Weights of a small transformer language model.
Architecture: RMSNorm before each block, rotary positions, no biases in attention or MLP.
Each number is 128 + 32 x the weight over the matrix's rms, rounded and kept within 0 to 255. Layers, rows and columns count from 0. Numbers have three digits each.

# gate: layer 3 MLP gate, 320x128, rms 0.206, rows 276-306, columns 64-127
# up: layer 3 MLP up, 320x128, rms 0.203, rows 276-306, columns 64-127
# down: layer 3 MLP down (transposed), 320x128, rms 0.179, rows 276-306, columns 64-127
gate276:125140113152114124201140115136142099163096150096153098174149162178130164102104175111204095042120168202092122121142137133119170139090121109137157145106190092111154136146116111134081120110121086
up276:135111142139184119102131130107149176100093128140139176100099160113123128164088125125071189179138112136111141088152147153197114131113177131164129193164098147162103101104081127116170102123160193
down276:090121147062149101065154087206127135105136136152122051180159116101078112148188144125081120090158113132147178088133078103131120113118110108122147123126188149146118133081097132142133094128147129
gate277:109127172148114141136114084122129089110118137084148181048128065185083178123119117137135145139158116171066094100153140058127152151088109193091141151121170102097150126139051098075147147185102116
up277:110096192144096120126070090147085095105119097101187178155087075128118132128087124122114118115151116145088088143169162052125198123154178138103120122131143145108120144138048070077162158168160155
down277:139063111126120096163154073153144084078133167100114151097109125141176082132110121122085117136117154168095088099158166118114120084165138104052131159097102165163117105133131127149124125171203104
gate278:143123076109114094144095088131138104115124089127164131076167088108127171140101139178130110141121166119110076081155105109098117105113126120096097116122113177115089165079096119097173144143122169
up278:118172135104132167152153149121120117185143158124071128141081152172117088114172123107118111127093097126122155170106163163155173118157130165146136132131145099140185056133144156150075107119167139
down278:121105125176082146129101167137171150121145108108152149086116151106078138140132116161141133158103151155159096112190121126170083096141121160077116075108156128137117117140160186095116040107163159
gate279:133110159119120139133154130160102140182139113091102114132062092150129118192176115188123131101165182132108146114131141169119152168127173124135113205119108105185107137169130094080090171189121063
up279:058138166105143141127137086105141131096112136143159105139171154134125178091121110102112125132117115119139158128150157098197094094178100140133095087139128119014128110103097127207162082088167149
down279:190137199121099137162107124193149137064099119088135177105158128106134149136170082095132110107146118100124136083178106097123127151173178127162148104124108125111196101159139116164140128090138101
gate280:121078115152134085111118144125142112179147126132088172114132134136157108116160126160139111142108127113127085137096131119119113147141194159136109096132118166162112125136088106112014164163120148
up280:119147155169090172183099115116184157119090155162139070109121140174096145117134169136088090093147125108135131118179112134132126105129062085137204160133125088101140107157171110105172083131105156
down280:078139113117109153104134083117117155108162133106185133078128109101125186140170121128127102157156135152091168134138064118107143195171101216084167139181115136124113106155158109089176124161148133
gate281:074082189130126070119160111111129139082177120123070116160149161114117112148103153108164113104120123121166072145135071135114130103132192151122106144121110081190115120177108098070149174187096102
up281:089126083136115126161121113169132096115106184122084097153067169160141076136107156087145120097102150171208153139145135137130111126157134133141165155091096133149128148093130127223072089179155164
down281:063100153153134126091149148171072126102073155116136141123151070140127143097104123141089139107178163125122195096118153166159103102095090109164085115096114158104115149086124111108162190039196158
gate282:142132164111133109060117027097121151145136108146139130103073144137092157129117140179170110152115125149133153175134139134108141157122128135091158201168105116125094095102151081150104155080103063
up282:098107143155193158126080191102076128148170127122124130111140114156163117152110118139089147164147105093130094091133183144132138125148153134162152143100129156153164099168140029117151175128128219
down282:136093072153082126101129104160162117124183183175159171157168117170175141085098112194165137215067100174096131168157149117139095146120099177143126120104126174177138155104187095110097115071143158
gate283:106132119173154121101065137099136111110199129151156184094181117134153140137154112112128107101153150114078118140123148154154061139151088156095146156091122096090091139189173099147164172110109108
up283:154138184155061154118102157108140117115113137137149192058156122200111121138129109103139091077131098163098154103130112119132132124155130131123142060099138117125092141143143151157090150176114145
down283:081119169154096105130077115092129114134159108114155161163110158158102198141118105128105114108094101111121086104158138107102157141171105130104208121103113109141104138096102103160147119154108088
gate284:122164103104133140075145145120131112166184107086138127129119102090174145146157182196128102138069163144106126115157122096121081140100134144095102117151153157169064076130119107098135106080097126
up284:100144081071152125063189134137142141161167115114140115141113078084163139158154151164125127145099137107119123081129126122137111135101123155084105105152115160169077090127108116114165134105117113
down284:056104100115119101148151159151125120120106123121113134120124158129126141128104122141162180168157141117127099108144114153142117133152100129137139139140106100130119109110147096149172087087119058
gate285:123130101121146111125158128061127139147182178067129114137126129081109146111081112139137173141054078159107127173151167140172139080098126130097144120139102162153132124134097095164124116134088115
up285:125113152139125139128115108172155135132095077161154148097157113147154115167149104131137029124214191104110148096130108102105065149182139170164126149103137094128133137149132154085136146092169098
down285:094162093126055136139121075167152152116111150127141110118118122132170150103126097122126123088134077176154176084150160109177120135133063153131098080115100140137126097085142186133147136141123135
gate286:086116119185133178160176105198119122198129223129168144154117109092112158125137135149156088075123151122157174145117132137080124147176108105161100127115159131157085159147101156113138113140138087
up286:079111100165121131095129143111114161109205163087146128090180078119129158164105158120160176077100089031151154194170127147147175137133094143127088112127091122109111168121113133094140140072121090
down286:164071080159106107157156120103100180143153137137119092160137099138124106120168178124148131109116106075138112168164103124104161107135176112067143152110095138095134189132119119115154123124093148
gate287:145121109099170095120113151144189155174147128123130124157142159117144113096117148161128141151088125086167131145143105105132111165132157105044172177131102110089172130135164114138168121165158130
up287:141098132097176116179154185160181142166171069132144146121098132110126143122165131110178096169069125074130137147107102143126154183086128099076158153098115165152149128136114119143107190153190115
down287:128087121086150162166142146100084231153126136158137117121120117152152143123111123140136113169152129087117123171098162072073132161066142136067153189046123126139115123099150096155091125155156099
gate288:156094121094090080091111162078083094086118129108156158131116154146143124164129228135156134120176103092114157111109097100112100129144161137177178128126091119116126123132149124174111117161151076
up288:123094118145125098095146156106043071106104155091137184118091147162123130156140192120096105134203125096107154099145051109115097123157122163184180122126122118132123160100102131178112141146145078
down288:157131144172118118135126117112141086144103143109066091116095114106125147140171138136074162114192144162183131106138135135094121126111169137075098149191129082127109139151116143054136138071147151
gate289:118151119146103091184160156117103056171129172158104126095156137147098125180137196140104106132157114143170105127105170152068145153155152122172160196144124176131172102116121154123080158137090147
up289:123105086064099150102098162109139172107121132124135127124098109170151132092134123121143166139131113116099129157126130092105135096117112063056194103166097138177131115092133107179141178137124117
down289:179107133128090141113126090192182163103164131150151126168090126174120123167060163107144103091128117091150121082130133138115104177118129129155159141125137152175126166057120127158089103122200154
gate290:135137153133130119130157148136128152112138131104163153127120138145108159064201116153156096169149130104139153150125101096065160068125144123156139116126120157138129120157106106137122105127134098
up290:136148110101157142068108105139069102139092148089112115149149146114157132147117107168088129139180084096155166140133114142154154138158122177080108141084115111142144210142120161110141114171145126
down290:140136136099150131171116138104143153130070161132158137102154123113125127107147147140094154120170110086171106148121146142120110136067106150162143177115096179140185124114138176152067182129204086
gate291:179153103142139144105103085187056153103140124136101127073085113098179120165137200141116089204097187118131133176120167113119179182183132109051140138143172079157108130102086165081100108189125123
up291:105121129152140053069117132153064200091087124106123100053065159162130112142182134148100077145150166163141195138095179076178130081146181079141136124132160082150165171138112148086104209171137136
down291:130088040131211095168107078155054163113105108095128160119109120109148124112161179150079133160109135135132144118117165126131216225166122076178094117116101097223112070130163183131078143207111126
gate292:101161117125159117105151116127049111127139170143121096134128132059158114117157176134146124117110147147196084118163131144115081167112173138139188181116100144131167094165114133108101110138190127
up292:157111173112167115088118117153167100197162138082121168101092074165138132171130101141103135135140103109137121167136114139170176115112148140106082118139155111118110197097150145151163140116103134
down292:136110174095157167080112156178094186152076149211208136120104153060136152102115106127145096158069141147102125128158130097105112148116141125151181120141091115103125067147123068123145136099154085
gate293:125090075128087097080093130101146116083141151072129132132141094112106141168155084180092122097139168136161119114176113108115073111097134108107189134123132064160073120155135122126135110146138112
up293:107104165096103080104049107153154114166108092134111140129161123150134169126135140140080126152108085080094115143146096136132123108109119171107149155101111177121141123149122117130120112111102135
down293:177115115103096071127131155138179108124101101160097116128106076102124147218142122082127120094126123102140092086170104166120074096112130142172131140100123120113108089169146088146122120146135167
gate294:147110111154137096058073150178151156098083095148117083123160098093156136145155067053136137090133172167116191148130180112088165162146132072118177183187087100142102144097118180137097161108118138
up294:136098145105075130124114079150193092089128162143127187077128117151096101073106175056130150134135153177122056165124175138100151172091121100077157149181202087189105097120131103151075170123155079
down294:103121067152110166144144124147107123135140057107181161122132164111115122147116162166124104104088097099139042120130115060139099158113112115131130142096107083196181127153135144121085022170080171
gate295:096146128115155170143117125143145151172059168162064109087136125048140144146109152110136112098106116085139140126189121197081169177106078168157128155163110124130150130120108120101117106203104103
up295:042107143082146165085133106148141166175094136146144097133140126151027139095128089078110102100092099131200074195082123173175195121146123232149166225169074135157140125123222157202155093183156171
down295:046156144078153165131133156140168117166120122211112104158098139133108206096144036170165081126108199134137141165125110169139155147144102119100145169101101134170097143135158190160068141092094162
gate296:186111114104098106115148147144165146167104130118147118174112155085160123162121160163130132125111119161140125140127126081117115151122116128066126133094072118132148088104129149126112114125101120
up296:140105149117140163130226126119163134096142189135133116100132118130174138161094116119162127061107155124106098126111117132129120121193112141143121176108065119197120130148153176098174138166160163
down296:189133165136114130146133095102168155102104127110118124127133145151151162097117163066093113077130102139142086137109101063159147128090097162128084141083056183143126152132153154091147112069081129
gate297:138092080151191128111116064096133100129186175026103169148131088111112136133077158176127123169108069119084154094085092141140169090117120176166143134152162125106142075122149151167185117129123125
up297:187150097079136128083109098073163166176134065154120076127080125158177101119102105172153142127138137141145140107039131139118145132084074080146144176174084150120126192165136177165118104132115104
down297:093084111078161155100113140173129069144126172150147109120101149113134121164148147140100108095121133124102132112089152182113124058120149090135127119070119095168072155173132066151087097125126128
gate298:160156165167173139130137063184134118127122138120113095129159069132136118119120145170151166113067122189111075107134060099103144161143121122088155108134154148143169146139070171126169101145181099
up298:104156105174104156158145152125128143134106159178149172105100174107073094127176131101123082127162108093093083159181127122119147079130133109108111141159101088116135105144134131128134062128098162
down298:171118121129146138141129102150183153147123146112093152072139158154141134102106160113131122150169154217106096155121130170152157138116157152134093161113075100088181079202103151101155102154132096
gate299:123145088105175121151125151123138113116081121160168126175148093170175105141133118128077117110169096053081160141137154123122164176125092121197114160104087178103091094131210102104110105161137170
up299:134067175155088124185112126144148123106142102064077123075107185123136142149117115108097096145137140157165102149138126136156098070112145132106187124073145125143157166153092131122128135134156101
down299:128093135133121122101123153161165133116126093089151188135114117104132210149071111185091125147172167210157064147221085116153164102156163168098136131126121153123159164082083062125118130118120122
gate300:088104091148121144131083128137119170125143138114137165130160156106124147119112138151131168137145025119089111138145158116115151144124088131130123116113145170149115091132157068143099115135139126
up300:093169085132118171132118130158138211142153147129117127117119132096175144088142144147096173153152063105075107130102122113157184100086150160145176144159178133164104113169181140104126105136111136
down300:109171124136095146159110107109158144088172122153143087108106101107098161137116089142150131123121071095118094165118105103092108102135116153172112136192180099100125114166143121093125141188070098
gate301:147122118102112080136184091107093155110083159149155127175126131149188079097106147094070171123144128124150171118136125127150089134127135127172151117161128117105138143127101127137125131105146116
up301:108162204148153155119066175187128060121151107141090137110153139138038140151135119154160085109105087110167128140116126110108135148133121116100064117094123165124124054095114109183120117104134157
down301:165095175078158133179126138129180041123136146055126129090121130113137118129121124052139103107121144143106077149100152170154110161090142103188111124125156113132117059159123178129135176057156084
gate302:161114110167145115159116185156139184140131106143103137117115096147138112109113167143085113157117158039152155150109144119135077066094091126125167141105151127195217107094111155080133110136133094
up302:189134139123168166155147149131152107086135117140189174097105211103120104088078109111159128118096135120181169080141127105087100120175076135130096143103136094100140073071093170142099117110105160
down302:185139117108093164156141195121116080146154108081068187173134159112178169173103157149207100131158225154163130176186133125107093108088111112118119132081100085152128103096153132162082118075132160
gate303:113148125122128130049161155112115080088113191136052083104178105098154144184140168113097132157127114144118128107128133145123151115122184133116129168124097154142139189125092073089138170123112141
up303:121166134154115152123129139097126121106131163132119101141116123086165108175081124137092139149129104140129117126112136162132157124142148116153156125174155141146181175131123097102136134136094165
down303:101148147123110089097194122184151141091137197148123084182179105169131085108130045112082078180142107142185056102051144099153080089140161153143161144157139118111147179146107104125167143141147147
gate304:196112099078182113151138117153139139171178146107102142076151101184108134116112108048119123135100101145114101165162153130120151115084149144148138184089167105164164163111099090097132139097088121
up304:205158160162108108105182129075113087137148167143118136097113107150171176103134099112183101111160118190150174135093120027080143166097104074116134123137144080118110115149110189113140129137085101
down304:153148112159132179141118148099181126122134118198083098126140159147131153143161091152113105124117120161147129146093136118129152163101132109107149080141162132079087159159083121093184143109166139
gate305:147135096161144182096131155138110112158091155141096178160145135154172135133162071116119133128089119137131105136156143116119116101142112131136136137160115142119135092119100127102108114117147114
up305:104115101101085135106146174102116137128079116103095157116137176152127142145105142083119135128140128186111088058066170156139117132132118157113158149131159121105146084117159130112093138105109120
down305:127078166170086108084153135108122090099133147097147105147150173146071102135141131073110067147140139154134144112108189149093148127108113128158163095101159135116184153089095141109168070103171103
gate306:076137114138131125144096102139101162103147147103101180148121100132135093194106179150087175126160126027099137127157131128140099122129124124175076087135157134111170143078133042134092154175111087
up306:176112136127120133138129123094130174115176153135113112104106138200141150087191188173144088139145092122077162120122087113156131074132116151170127127100143194148166163105093048110183098121124132
down306:090122107160143152125179070113153198130162172096116139051129125145175125127139142137104096116107137135176105143089117136096101099122145136179084110134163120110145146160134122084147088164097129